Weights of a small GPT-style language model, trained from scratch on English Wikipedia.
Architecture: RMSNorm before each block, no biases in attention or MLP, tied embeddings, attention and MLP in parallel.
Each number is 500 + 25 x the weight over its row's rms, rounded and kept within 0 to 999. Layers, rows and columns count from 0. Numbers have three digits each. The size before them is the row's rms in percent of the matrix's.

# layer 5 MLP up, 512x192, rms 0.138, rows 178-226, columns 96-191
098:489542520466546480475525507491499505523564534515521505532459461523515497490522457439513507467498484520509515473523517504519517493466572514491521549551468536513531517544509539487547545502506502480534493526486428499505493517511472526527499521545506509490475496467510539507497528492494496499
095:468532464502516508470513512537478509470545504475498541513481541457515476480540512545492526485460500512492507541513467509469502525490464532499552478518513501513550481515512508545524516512536478453544536474538504497529486520508504501512463462494533502474474506472482513463488501540496515484
091:460499539496472528518488542519476519478532529464508530533477472512521490461494529491494499489511507524490471456509534496488521538492479491524482493499483482530492460547494491520534526525516518504495533476509488475503505554480510530474514534515513501489446527456499485498445445528505486503
099:489502516497537506502484531527474542496507491517472468528518498468462492504511498485508531494460482526466520545496494557500452503493477489496510478513529512504462489538515488495517481512528483524435518497515499500525509494492525549561491522504501483483533513546488481493567495516483495522
103:429517493509490524474503510531517489430474525462485515527518513461476479511504498533537485530523524527517509496484484470509524481467508488499483434506500482489490526497533473484482516463474520480484471518491512462468504510491545511528480532490525494513437510517458507447498475498509467482
099:526507461483501528507560511490511488497473484527506523522440511499548441550537467471525496516470510537490489499518457497516501516474492499508516513455531465489504448493479521477496534484454498413502478474474523509507438509509504546492477477493488488492524496461575516498502500547476462493
106:475543476535466522491511505527519555487500498494477443511533494520469483515526473498549522497449480509519463494546484518478530532449484523481465504518535507537505491510473529531481488519483482476500506446457517528474477482455525495495502545531425518477467509490492467497524496495500514487
093:537492507493544500494504459470544557452555524454515483491494539533471520456496498489487506495487521505493482477523464511472531499518497499509473468479554507529467515480466514491462472492504512485480503536492479544522520483482490526506454503484490522470525456476515484520463486510512544467
106:539470492527455476504516504513455479490522490489513488505516454486552508501431472510425487545518514486560495501501571486516495533506508467533507543432466511507470498456507507513489465497515499496525537488504520486500534480466511522495486524517489511520468485506490471475473523493511505499
094:544487482452464510498510486485494494516500522505504471506543492519481495490482479465555481532503509505464506488557541475490510478480471484459497497488500522512490457478527465522505520570534500459497521528493515502512497462487525584533495518455499498488528520519509516490462515515471531498
104:485480523532520511504505496514456529493495492493485520516494483502462486534522451464522498555485535523533471521515464482500518541504442493501465491507506521531527513465501497477498477515491520542473510553495531494483544512523505523490449476506509490473542475479487515514473546545510469538
098:490536512484522565517491495482481548501472507513490488530498497488492479511559497474495472501494506506518518449542519540505490517485480506503487492512502498502492482479521535549481468513503523507492486498474481566492538515554529544513514503536466495484529512541521527526498536521480476502
109:489526508494503544507478509527510533492486554548551522492523494490494526457495523546502516485496507511478486473518498509533480519435508525488477491503475492464514521460513530511545475471549517511483523462518451483542501513512463505522509466537466482498547451473508498484534458473488506496
100:522523481475507520519477503502505508481494563524480505471456496548499509495505506519516477464498478570518523496487457459525481519487516539517498494491510455527528499495475493486480469494513502476511494500550485458526503490525486557480475490550471505533498531511475513462505528469504536476
091:486518494549495485495498472486493487503546505536496487485475533475492471510505501539492484484494518493490482539533505512493529489490496491505454513477516463524491483458461517493512496441508478524481496461488477523508495515514470469474442488507461522539476460534536539474493488479516488455
102:442488487496488499538515468492521501483525507515494476518519527515529495498518503487511493482509519498507480543529451504512475524478513504440470493473453543526501481455509525483479496468488495494457508547511508506514521537509478493505501494519489504493529507525472489476534536489471542475
101:558518495474537510502492444524479510488531477528517527507505468545522509473514532511463471500521519460504467495505566482472554490477518494516507476534499505494514510555458501512487473499513494469507508482477519499500485501480514533498508497539485512518527449453539484451499500436509487511
102:473457499491493552554470500499516518493471503501525493494506528494473484478476495530489457533498527492479456483526505505524521493488484471530540482455502507502490522452480509518495485465450519499500525506483483499488500524568499499452483477512476459558504481487502499482510502524472451543
101:534462504503466493498510507477486515501517508463507497480493512464559516457484498465532457476450474517550509471503502505498461551497465465478495493503481448495504510492470534489494469520487466505510541480543495507443522509510486485472476491490507501521498558474469472506527516491499497495
106:502511520456526514503493557511470493477494550499515509484534516512453505501515474545536482487441461512497515535482477512513521503499514519484504459498551528529586501503497487526479523473539485486460521502516518503481487518472532527461515484504515517511465503508525546481507535542504480511
105:483497535481492501554475489495530473487521482446503483465459524505463480535512499456510515466495471494508515507459446521425501506490536481482464524520473497514515473477468542530501476469470534494456485472506525515505511494526498516454521467481459505535509483467531527510476515530476450511
100:515511476484523530517480477504535524521501504484488468495508481557496508535496520519517502490480552510500485563477458507526451453446521530570506517486502540494508514495503536507472445508552526483493520475516529472500502519462503512537486464532509500477509482547482526520502486500485489492
101:513553479462485462497492490496512444487489514518512501526486508502523498513511511480507493491460513474468486457519506510528465473534564533468501473533513491458511482527483503536481474484494535505491472490499482483498516514510500522476517515503485512477481498536493534464495476453550506496
098:473519510524492473481495513488492515483486519490479481458480518518498526521579497432478484487508524491488507525497512485491539455467510521443493521495468529534478512516476494515513491505474469516474506518474471489554452525504460456476510462513467476493501480467492543484500467498480497501
099:479480476482466514491525510500550521516497519465477523441477511501487466488515477507528501541485474459509548513489516507504531480503545533494527540534546454517482509502503530507544477535499470494487494520488468445517498461496512460514511534526476523499495496454521516499518510498475513516
094:489495523514495505528491488463485494461495509499532455473504544444507494489543499555525508553495502441479495523521506474487468517498472481520561492467457490482523464516503486552515501503492501465485472528481484470487533473454500458526482475461498471499503487490508480508503517520494451502
098:515500489504563510482489569536480502529532550475486520493495504526489506516469475507534498509475515516516445508498524526543525500493466470466519518469507513529508540507531500529499489502513535525517492509552502524499510499474506527476529437494490493499499521497519506537468549514513484506
099:455495521477483498498487481512488510517516492534525477512493483526519503492465508489547512504492464472491510504477487553542498513469512506498479515520445507475499510481497554537514449454489548514502501448468502458477508469496515457512483470540534461452504493439524538475526524480515470530
095:474486505511521539464541499530506494475538506488501498545522487494460522459498504488473497482515498489488497484512494485508529516545501525482476514516502523526503466495516519486472450518533506491505537505470468529482494484472501459510481477495498470480537500466506529534483517488475462508
100:503507502481490526543518510544489473509517452498538522492470526474514544533515502486482509479480490519507482489541554564458490473448498501497471467514483508491483460522482480495485453523493511524513551473471498453474502519502486499518508532540504455502488482472533485448482472532474513507
092:499498515539482511506482472506456509493497479519461521533502474516496453520460508486531492497497522514483511498563495502498514452509490477457510547514493469471518534457494467484505512512454516507508455498524502554515488483486528463528521491463483540504505505543478467496499513545520496516
090:472508540491487509492521447480536475499495490510482497487518480523482500547554492539474509475505507509526489492517456515522513534486504528515491487497488566507509492488523484511479469551468528473514519528528486464547472534500482485479516469508518506518530453541457545517465509488483522531
113:461413521489512511484502515506484471458485489496465474478494500477526526479503500491494527504476505520504463539523488471492500531479454518516491508503520476469496496503463545540499442519506513522491489532518504464491517513491524493493463495473563476512526512517503486465487495520449493500
102:515500478479502544502577525523455492487512515510456451486528477531472495488545495470464506517511488468472508489521507518514474482505504540484476516483491539537522489528519466529439454558506517524527514533515519445474504490497494510542448522492501447494476525446510488489486502458505507492
095:472448498514501491536505547548534471434480454514487518516508535513519536491503537498510536524499500501504506480501513469493517512491512454529483443503522540511501497526521487499496534521479556542487508503483489503485523519492553466462546562489514544536505478512501563495475527534501491475
094:481513526514485526526473500492506498472483544508477513492527501472501479510475532453462502501464542528472454532472491493464510466517503466471483490462527475509518480457513519507499506525485535518515503471488518460457496505517539499485527554515493453534493533497507553539504546520534490521
105:502539527503495524499444542521517457490495486484531547484475497509484508500507491498479531509524540499517480525478473457487498492525528489523463490510515461532459517538504487472479456548512500484498511493454541526530483514496481475484528475503520529492528461505455542574511487529446499507
098:552494484481496502467494500524494501492531503496522504506490491518453475459499478498478494519480494526485546481503497527517466484509507472508565506506531482467525485476482541474553475534509491561517489462465524494517444467537469512545532475514494446475480516507515464511519473529482486488
091:454546473507518474508552509503446529478489493502493449520516579521532489525553460473436486464549501500518534537465465495539523500512498501458505500538491548470498445516478514471469490489497501508517513479481515503485494489509510514473494450509512488468490521494511504500481507512504505493
093:516469486521540520528501548477504516463501508502464498508469472517494500504501492502545506509527464508455496492529523490503505470494509463449488526520512505480508495486480486524454494484499523488498514527467520505556492490477485499508520503525492477505542489496436529485500513503555504473
094:497500524493473493481506551473494523514523514503568496508523477420494465524534526532520573490476453522491530447491482514466486468496501476483487496475468449470491500494515543463496473497534504507513486462529492530529491503484528508499489493520505465468471531456484477494506525497511513515
098:498549493481503535492496524469519505513526499491495504549537542492480512495516521514463508490501459503518496504529486514457526483534514532528484510467488493493498496481506527488558481489479466506493520498474470480510503469532502507463549483488446509489509522532491488499487528588530533478
095:526475470530483495464520475483501521514490528557500483463461563445517526513538453481508529521505494508503501448524527508490435504494470521475567500523529509540477498518497473481492476522503476532488506532530491543513495496502516475483496526435496525496463507528506505490518535492512481463
089:484482521484495509508540508534464510509495561516465495475525480530455525492474443489469482491486462538475527570516471532520491503494537446449505468459509506502462496538496494504535493435496493508510496515496500505475445506511497485488487492478532457549489484453509507474473498509512502536
105:505489508478489474464553496519492481491498523519485513528495517488479467530522524461537527478529509479499466512449494489515514521471497499525540506537505505471509494503515474486520461510490514508466496512520516507504526506489544537498475475498454494520502515523543542492484492507540474493
100:518504518504502478536515500501501511531477496510551502510503526540513514490489520499473534496445520515495475518533492511422543551507489549524528511491474487551480499505522547491490492481485489502482460490478479540564477440529470452504492537462517504510508545498456507501491472534508465512
101:531516458523428494480513507490504447478507526490548507482466501476473531498489512529488513527467455455516491501517463478478512508511486517482520532492486495504520498503517464531484548507464530481526483486524513497499501532494518497475528463450483534534470466500442508474431511509461500524
097:474515475453491508495504546481503462518501494493463463499483519563524472497519496512528504467528483511513484518446503538503501544495488452509488503497542467503491473498444488493487532491491511485466480462540488496484474552475510486541537462462482475531480488495485519497511543491485515524
096:499529496510487469489471512427530523459524491467508478510487509486455504538493558537486496551488545479516537478454496484487534494485529542513503520493493536497509477526483503531531505506510481464544509506505470505484498487482524482493535486523522531470484508489491459490491552470530470459
# layer 5 MLP down (transposed), 512x192, rms 0.0656, rows 178-225, columns 96-191
100:499492468518480481454517458528496482501474491503457476517498472494469502522516529484501502463516501527497494506477494508474446500528493540510504485512509483468530494503522461533513450529450510529517474532488536500477543494524501525496499524455501494523528545459510497475466495517502495499
096:473515486514510519448493488477508480534504501540471480522533479461530470512509484488498557483483492482468518470512502493517548505559510483500425551506506515508494478522483527554520479494452452480491513489503455464430499512526509531492503435483511522473484466493491529499506489518526490485
096:530499493475522479495509450489546495508472477514518482469520526521499500484543497477486521487542435500511490533468506476480509483500517487493479533485519482503533549473493515515492489469489474485514489549499526512531520474516499516560481467510492519440514487487512510494502542500505538502
099:451516481473443517495483503552533497524509551517465502459513464510488510484461516513510463501496511489488486529480500484532470494509500517479501472479527464487493511545474507450484456498481526501522493469480473455488487479527522510539480523520507521536525499521532490527479503492501497478
106:464492526507506523520463513495513515507502473456520488515527514497499507529547510449505533556534501482468475529510509524485525503498477532507515483547541508491538509541488530515486473510479480501493459504451553485513509490525510512492540523536542522509474510486535523499488499493515481519
100:489526531526462510492469456514483505487487541504552497502504497517481464499465462515461471495532500473473497513444463479518517524548503485494521490447473520501486503510474478485516442514521534477491505520482470550471517512501503496495489463450470521464483519489516476502506476476541497513
102:514513514463484436540464507508477476454508504482488543505549483518528525513526524492494500513558500509443535467510473487511472488519537481518495489454520517480492548502483477499524493476535536498500536519532479489512491514484508512483497480498529521515528534502523500536516539517483509492
096:539477452512537487482479477514526513485497490497516483507517514499486454508466474482498465459486522472520485502476510525511487496468543474552505515556528521595488584541466504524515502503534473480497482502496490542498513508483489494489515492492503478511473479523496453522520540511496485513
110:512479468489486471492556509478491524506454560475503498499537452493459553489522538504459497482525481513529480480500498486501497492499543462503513510489492465520523468493479530512459519477539535494488528504512498495497512503479476511520477486526468498461536495449529506485561552521500486499
098:526547495512481493515518524445427487490506489505511514501472529527461478498512497462500508474490503517510439473472461521487459528519524505512508503490525477504527490504488541479501487497479489489507504489531495517538444544518504515514512499482540566505498474516507504491474479503484499476
107:489490516463525481519542495509476494540539528496500492504494488505523464531540526489492466502492486514478518470506521507533540557514480470504518492523495494495534458514491471479488493508445509548479529526492519508485544524467515549483483519454503467488445458486503517508512500530529516515
100:493521529481512513521484460538480493533500525504469528526477519459501479504507497550467495537463512525466540441521510471528455472476478513479510482495501514483518500494514463539528477483465499487474544519507551486454507504526508505447466518485494506466482511508498557541502509504532554555
104:526508487513487513529499508436564503457443517507478475493522464484470508476530520500506521527515542475445538523477470548524471504513475499512473479492505501499515540503474491505502510458477497484503533530501497505518522520498503448456513514485523475489504558510496474565517522464492510458
102:459528511505492514499542522508514574423503484459527554492465482510522480502523500552488556540498472490472525529524488517496524483489527472498495514474484539500492522529508492476521502476496513506490521491489474509504553490501471482519507554531495497524452487529441505475465482543476494465
097:504528506474519515503534505532484536468492488475514486592533516487545510475515475493542460497505507516497472489494480493505452572481472488487489462422506504481491525519510470475493505528505561488495537498481521455457486488489465525550459516520485500490531554504466483523528501513479499489
098:513509504512547502481467504487513488501482449503495496506482459508487489487525485481555466560446496518489510450469508479501469480500491507512522514537493444516481527529501482504508504530481477502559484477529490470498510452524528462503523531489513509508524473516509527470487464556488505515
105:458444499516498467502480532491504468518508509493485519494537517516486478498481436463535506511463481513552483514489490531499524530533501440519502535461469505452493468482497514484479504508511504490509518502472502539499476525570506491504485494491530508509496541520521530506542460563483513467
105:517548525479487487523545495433468478433492496481513482511508519451541505515541513548491503510502547496500516479498528453496476530503515489512521477476454504513451482456491541517538513516512522518510543480532480540510510509515492496502518526477506506534524487486502504473469495523482556479
103:505524535512489523500504481468510493468498465461551507513460447474490543475507508504530461489489503474473457496465504521495496548485515452481517525519506503537535514528507483505471474496479476461498494480527471536495509527464516522487489550452461507524494576515502512550524537519497522489
098:538498532486489514512518524515497511476501535460481490523535502537478502496526523506536473513496491536520513537499475476502497521466485493510498485505508503500509507445507476494472530497531517490491460512540457491502483493509562498443510512476473526486506496465486501475496527512505533491
103:535502469470504514510513480505482504502518493485505485459526521480443472464500516513517499513527507567474439483528500502491502463475488475504503519451504518477477495450496528495509553486515463538493484494508471492501541492510501466494476482523488522529479489530484491476492482461489513496
099:499510506529428485492513528466483534497506524494494516495446520454485509464492472492517473496505524509548500505524487575476505490499471476459531477514514497522484494496491455529500510461483466511499522535487511509510499533512496472479499476551522486535523496466524533466520505504492450495
105:538510537519491479499517499527473455510444510467468486525493468488529521477493503475536467499511511505512528506520489493501454488491532535469476477533485530456537493537503497526489500527482502417475488504454544503478481472495498520486551502534462477503488533487499519545487528480506500510
100:493472475479505513535463501524486486481544463477425512496524470479475512483472517493489511496450506508528508499468510484488490520543533517509514507456484514503459519494464470487475474514485511478505484500532489475521472498501525486494502503518516483474501527522464474515510479533477475508
099:508494461499531540538485502517443470483535500545482475552490549521514488497525510514529507488518491468504485488532526549454528503482503484491490514466489523508491476509479515507498506514432492462498501519538522490475466499481464519512480473468538507549461471525510509554531521487501496482
095:556475487519528563509523483514486557522465500485514459467500480480500533510527497508470467460516496467520488501473500500487497494534493474509528498491480510495474462473494499481496503491529506515528503488520529547479493496516449451442487495472518450494464496487509493502520465494515500476
104:515493499492499509508508476427482452475494475497510482537509495510530497501504520523488523478528494461497492514474507482478463462524525526506490500533515454473489489524516500481518512506523504503447478483519479476493480510484534456532506434502516504530520528478483489551516495449505489529
098:531510510503480531482522490530489523488525531466478484485494517507498494512561486470502531470522474529536527503528481470504512508534511472495532471504509525510467517528512506480483506509518466472441511526493515528508517501512486532507513478503483519498482509533493508492469498505475485446
097:489482538504496492468467498520509479548533479450495513507541490479511487518471532484440486471551523534525473493540449467500486495466508458464511524530481479554493503506486481471518499534489502454519486471480506529532511479482454509471509513485497475530468525532527494495528504499531510564
096:500467441502504433485512483503512485520448569482475513514542487516488501507489474489520474455495484490500472545491508479540511481528493475538506521476518506500486507520528514496527494512530499503480472470503497510494495515489506462506489499506483499503490500524489500506521486457481464486
097:522528505506467495502485475483501504472504510545473478485494477499513517520491514519493532521493510503482518520460558506504480558517506522489477499482506483594518486538489500465488508461504491555504547472498507489545478538509491504510476486505496501516541511479566506514467525475504448558
093:497535517499529534493483468529540477485515498486480492553555511510547499489525476542496500506497514554475524492450488496501518491474523562522505514473498499451486527504502447472492503506514496520513503483536507468516469534482506475491493498513555485505501525498525544516468497471511495509
101:521467540518439521542485494532493476501495531471472453503472456532491511486501503482492499542513491462523492515531489524477469522495492495502493530500534546508524506515477546507509490484467477497491450531466504465516527499437527505537507534477518470498496519485540494460506480510467442507
097:508448524524469491486503487509541523507455492513491512491493519488566504505476512497489506495522502519502501504485445508469503517474503454536474499471487511506536505515501515467536467448480500469489492478511513552504476487490471496445519490547520512530523444501535469490482514537493491478
097:526490530490454501478480491491513483511506498481511493508501506506457459500533504460517486525517533503521479501495491535517471477495487472500515522490494501471492525483523470453493533455500514518475483480458523538528478469484513484533541504550489497520444530468505493486455501529476472525
098:485519532504547480492475505516539521519485469507516543538506517508522506512516492523530507493463495531474494494519499482516528512476514518519525494496518481462523489485484530505475504501538460500504463498529491508493506479491520520493536513435453526459472449513510496456505490435486529486
101:507473534498461485496493510491510465464504525464458512500461493507514466480532500463471524474515466525480520494465530489541441509483521478449496471491482510454494491528540449489504501523490469517506522477490516492514495458509486506503528530477468477515460528507476502528483519491470539520
094:514494516494523487489484492529555505496479508526538500465508515522530526513513510494538473488461466527517453488513513449459519490554503506473456529501496528501481499496486492482495510533504463517514500512488508475473498465542527475467485532518513499494582492502478544473469513488505526487
097:511526516497463485508538509504527493494471469520507483488490499492521516531497545475518500487518504488471456498476500505504477502544510506522471523470499511504535503526496454477519443525474497483538519519500511475478540546537479485506521522476461489493564511475519523494485501526514499520
097:491521513496464531498467503523481492529495465498525512432551502418512461514508513449513491480498506509500504472515485463521494511485515544517486476508503511510502487476534476505541452508450522475500474517478496499512485518524489482482475497491470523467473461536517507499469500489523493522
095:511485454503535478491496461516490506462461465504461510493458498587517495506515468509487446493496524510494482499503524464542488449518529518529504469487492480519486512462524484542524541512499531504502471481498525500485459541477471478545507519495507541506501521513449475495469523533465513508
099:522479512527466457480480505533567508523494531538483511529512503496463447448482521491473540498470483479487494527460548500474505491528520499494519492477480490506453466528477518462514451545496499497518543502456509500540544528519539484473469458499479487490476492514473484499503501484509493512
099:467498495521484527534533521534450458474480503507506479458478478512548464515509506533471504516489493529481505478514484455537506476468530489517467498494492502527451524464476481483518522492481497513517526521466491514538491492496506536484521564499469499502498510466509557489473465483490489502
092:486514513515507546487508514561524501488518524501538483545481533497505502478509470491450479536471495464517489458474487503481489524471528543523516473532464511461516479493505493457488537479475527533500516514518506550482534510491563521520522514516487497497473497519498495521492459502536513481
104:491497531518507516523513501515493521513472482519490507510512510524534476507518499509486509501488472473488542500486471492513481482521533467529511499463490496503514504538522459502500494524481526525493529502519546480456533476490495473483485460494515477551509507499498553430476519507490489453
096:481476499465496473510515516478530501517459495513526514505478526520482480506513557518479534507496516485504529565496486522498533519480521526525463500492532506508463499445516512556507498471485512529520527483520496478516512541505478464484581489479502497503519498498509558491479513514468461505
102:511478500557466508484497494534507469509485446509479491498468528481495544432493480460481520495461519522499473481488442468501498506501551487473477481488455479504489463530481476458476522526478530479496487499528500502510470475497558482474449517512513490522473484490476490502482510497530558493
095:485505476495538437493465555519534516489527475502492494481480435477498498563482475533517451486531499517514466524480482482518549533484518506481476484518489474478478505501508514508480502492511512492557470505514524503518515450517463474513505514511481487523484512433514489504518501495484550535
# layer 5 MLP gate, 512x192, rms 0.135, rows 179-226, columns 96-191
099:501504485533472450486468529481521507492504497478515481490542492504533503494501483503527508494502504487490468499546557535527509479525523487489486489518456467513450492495492529479546520494449493478529466490485491530515533539490539497494522494505490477463480505538510510476543488450514496521
092:566518498462484489480528519449472475474484487509526550503495490491509508512489524464481501516482446551523478545538475500520517463485515435514530494504522469486501492500505483503447486520482476495525522516501486539511515487492529483527475484471516476463496470446492514546479476523514489507
106:467481483489487505479521515495475520527525530475514502502514486527490496503515495492457474493550450475547484517481483466494501536525468518493507506508530456517535525490490493473484469488502509495531491488460533518500501476522503476486532499481466532505481496444512483518413510506469516557
099:497474493525550508500514543487491533541453461444479522436523490487476530530517508500536490495479508523517514485519532506528438459502499492518491469483482497496536478483516456510482501479485480514461465464518529529486501536512528521510490508513518515518532565484475518499512536479513554499
098:482501470506487517509489550522479498510495478521485536508487522466541482527462476521533540511490499551483490518501510545511502502478517428473501480508456489519482492490491482502548560468448477434476469476517480501473469499512531529476490479504478495502489482484521519460487514568444522523
094:507448472494523496499533496499500494520502512490531495493447515488499500477497527519497530510488489511513479502525447499485464496494510537509543495490544468490516515474541496460469475533467489522475537527510536517504489474499516544507521481475512562523514511469534468472527484534459447484
104:518520465513515531451480502513512457497465499481506493471476527507519430540507499501518465487507518458490535457474511541541520519489506513495503506480500544471527480516542518473520529516506517512485501553442500484474529496491493500544505485511500481452486517510478520513536498492509476500
109:477539521534523476486432483494553497477451487504502507465500510485545531457469497553481516515492532455485532496522514526494486514531510506539508496534507499518493470551494502500547458503492495501531472496526472502511511500528484477528495489474506548475481497516435455501523483447486502504
093:471486464488519524472517513485514523500506497517465519440500510527490525468526510533494516469501505489504504476480527505493466521508579488505530499525523517518479495500484492439479458448479484463500502508479474504485514526526436517488476527526464515549502477439482490518466478503515506553
105:522530488544492507437487412502527494463470530484503527496473517444489476464503506516507560517542513517522502529496526503489469446494539513520501523481488508483521505522554532512537545515495482458530483521492515481567498504511518505544524490512502533516550500497518522514495515499437489487
105:509538507518492519510481508499470511506545521533507510531494535537533502508515549492489490479495513453515507488520473483480537503480466551549482496485492523525485490551494509512535489491532519479484522498508505514472531538516504510511493453485450513504478495484489532518522525497502454518
102:504513513529500489467490455496526517527542511469533471485533494510553481535497530513487462468522511521523495505487521484512493481511500517522518531496504493476513495459515485494547483474504491557494475490519465476521466490477471470479508459520505507483550489519536524447531501507533528523
100:529512512474520519496557506495472495537478551524462517466516457511501475469472483460499442520488527500443496468502474472523455468493493518503486496543508489537492507482471490495494482470482513512485472544475541493474518463511452462491499489533492515490512497545528504494519480484537489520
100:516543481529486528504486488458501498534491496564491488483508480510536510482489478535545484476512495525522511481540520506473520458513525526460520502536490481522539505477512545492507517481483501510527489464460522539494545476519546482443489493541490482492491486518511463510514488509504486493
094:549491470497510486525486531505506487465498493532546526510512509525502542520507476498446527472494498523500505487525442471509496495518522472448487498470520504468533508519507516478528559526471515555490455492486510537494502518454523534477523497477505492452461464455478499485522534526510484528
105:477437493514485460524509502502519502526490503500487514497492446502519492512483513526485518496489510492507515471507491523502468444535536492483495508530456479492508497469495510500499485498470519494483495520459503487508488513467575477542499529465533489527451553541512548523466487508521494533
100:509488547520508465478514522512517498528517498520491515462482476515489491477501498494535525508521481502515477499454533480452525490513499488504510535522502483507482515514476431540523505476525461511486493473531497531504445509506495555495484506503513530498502524495530491522526486531462505488
098:499528500520497492475468538502523496514498509487510527467487492503476540526505504532523511479488498487564518575486481514465468467481517500528562477520486473523498489532502509503472510532442464492527494519458487521529483537511483538513509519454502517470488507506503522526477509479479492492
095:496486489532519507501476480521557484505452495467546522484474485524543498511456497494547508504543475511462501502558514484516456520510503499545484543512479461481468492497515523481527465545493509461495486494522513488512538491499515510535539537480521496471538512492483509528491442478467505471
103:487448470516520488473533512493528545490467494517501487524487479536489450527467471459479521459500521554481529560525455482489509485504518483479513515480497474542478510551478516529519497452502515471458502531477510516477466494460492504492502520564553486517547519510464555471519497485500510505
102:476491492503529517489522491472492443507515458501494469516493456474492519541458493514498538503493512519447464509489514430527518477475491536528471504475484534498483496503503576467447481475501494499510495521511504541524473495494481489535506521501503556505482540501528506520512520508506486471
114:478527525459503493523520505452498512508490490454530504492488504502524479487472498493512512481504502483489489494496504494527496465513535458519515478453507509498484461502451536491495520433486485547511501491505481521518497524496500533476522498476502522548459519498510488478463555503508500527
099:488487484513494492518486491497472515507486473521496561545495519482464505531476497511476487519506496500455499489496495476468507551512517518501507534486484531474486483522511483500493488556478495487501479537514510523483489549486512526467484495519540503476500514496496537529502473522484450508
101:496471483476522477473487514500490486518490510530463471556507528475530480500497484472463522522491487495485498501519503487489542512486539492496499504508459513485472549502535490510492530547505463486469482488538483501474491505498477483475482511485512497505516568535501529534515518485464486481
104:512473481515431506508509518493484494478459536500514495488520534515542494548472526554496478511466545479490514470571490531465491504473451474510488539530506517514539493530517468505521515528511512501480546534523503461514513533529491504516521509510463499515544514498538477487534558522527533512
102:496533496489531433531473470483541470517503490470544501539513519520500473492542491516485530523519488468480531508481524498500483516525501537504520498486537508471468485532483504486486497492487510499458498460526536504518478530479505502515473494506449486507495504517452469444456488470514459537
093:491511465528508511496519500511498534504542530542534527529471525486525501515470559497486481470510498489483523521552490523512467498481523520515438523504515499518525417477514513509480571523496491486542503486547474521504515449464473512499476498518506527495519479478522468493521484517540476554
089:473489459448516482525486497549510465459502473510543526504510502517470493542540484504519499485537508461493505501519535510528509505526483465493512485464534551498504498489520540473492491479481502541487521506512516518479509528545495515528514489464493535505489530498453477470509528491463524480
102:493496500499476483529478507552518480504512510490485481488481490459496522485474508484529505499526546525488503513497511515505454459500470497479488470532480518506526471488460420493476497528476487479476499474443549469478499524487537506490517521519545534465531498482485487517538521480490557495
096:494512519527513519451485494493521510457504475521471498502518500481503466520474486559508516520544571479511530500492528487524486529492473502528474488523461498540490535463466483528481565459485491538514469483487514479467494513510493495448550509460465521539487506462534562531480492496503527500
097:511511504496502539508458456499491465520470476481488493480473434526489496552523473505503518524493511539508487487505510561477500497485513486483493504465481491490535477458486525466527473533479501492519541477508485502540481502525461530466525468495491488506510505512430515531504570468501499532
102:460552444505529482498480506456513479509491482479519500474444525501538501526466487492506455522485532521499540511510510540496505516475543505504500519504467533510502455496481493484500538527476577463517485495476496507506465503483485488525519544519487476500493453481484501498469452501482504504
099:467505478510537498506546520528504456508508488492485521467482455470462495501516491526437534527518470471498498476485513518506474458506521502504544503486523545493494516529533446558464523523527511513512484486502509506491511493465535463507483477499493497499494532497476528526510482476508535525
093:502510510486493548484517500516515495457529511487498487476490499528508499490559493538510523509478491498460476529540470544526487537533501538492500458514518547514508494518502498504469487565483528511540492496502498489507488516497479505497452510516462496511532439523513523486457542462516541475
094:488527500513469464478469472564525497470460452511536500477449492533492487520481507508498482504506469498515509508486539485506515501447518467493512518527517468507455490506458515508537511510503476491502470470530516508498476470549479494460540508485486551470468499507477496509485476465446523485
108:475483501488469504462476492493510518494520491489495477542428494526551525499505501502499510509496465517498516514504481478502474444501546498490444514467463517489432487495456486517517444533542518470545531506460490486510528477503520513537514507523487481479483492551526559525523531507486511538
100:467478465496510454544469464511442499466500512505470500489544513471469484530534489501494528445436464520507541483516485486494479462525489533514475521522505538539503525500545490469494508507490486487504500518510506537536518499515533445485514487511508478519507497509516519452477530510531506514
100:500505521483512488500540540507498513528507501517482500502495508530536503516533498520509418502552523459517536520540525502525526477526525521435523499489485482490482432503486506498441534491514475513478480512523503493525495441472534540461504524492550506449491522478496512472512456485493464494
107:478486509516442500484509558480503509511524503498500465537545501526509529524521497526506503493477478529491477502464464553505496507482527483487531475486472459541515523543488524505494521490509505553482486502548506491528512490481508544506486507519567503501508539503529491522491507512510489483
095:483508459536484496514489474522496510501491505506517522497518493516477486488501509509476476545522535513500495496520524519519484453511504502481452456508471489507484499500518516477503527456508522491525465453492537547499502485496539484545497507489479506503483515489512493516515478516468488554
101:573544518488514496465494488467520493506511533479450486500519495501514427503473495520513451486491525529512466467572494529509529463466529511542486534498502474521513487517525523521538534504493515502498471503489483499511518487483508558491464472535479515520471505486497485507498512509467488539
101:573514502510517526523484471521499502488456525503571491497491542468476498488471511447483515474541516463501529498524500513519528514548466506517514511497484492456493465488568495470527481501506493510523528515509505516509505514507478478498504553461547510468482496484471454495500503529485503539
091:546497503445459513527466506556454505530490530484475506521532477448505492514546477506455519523498514490494491495529463487519475463494499503477474485485524514500507487486519516452518471535484498493467514527513486527499496486469498471519499504500479498456495515499446528491506499488475510492
101:505500451502490464488506559505509509550489524458505515497494467524507520529505512512517510453509512533496503479497470497509470463530535468530538486498494486500546508511555484477533517540520545516532476512516508494520524552501511464482445499508467447505500515543529500484515532534491513547
099:534539504488534495513537463466527518539477467489537482533501514445456496527506500493541513525489487505507513462545512493498506567473515531538484499470486535522466482475504505540509464529509484540532472507529478523520528483524482497500547491479489523525465489499481496509526438538509463545
104:471499528489470490448499470551515482540507534509476525481531554511521479523471525451479495482527488465461485481479476501468491493519520534453518556492520454479514538532552489512525497510502505438527505503480521520448504539486520485532485449509500476502516528471488496478423531495477474511
095:551496531498526470530516463541497486497479499467496484479470460490488470501450478531487534497537480532529493507503517525509497519535491480537489513468517503487503528504479496503534542485514493435451481515475490485473479482526477489483560502511490491438493507499546500536508531459540514510
096:537525540460503470530499448513460503512512499501541526459487482500501507466473505494448520512493529475520465556522506518543516466481497508473508467510491481506495531545532478501483475513496497535488503454546519489504514458468494521468520464504500474519477481474515526481495451539495467542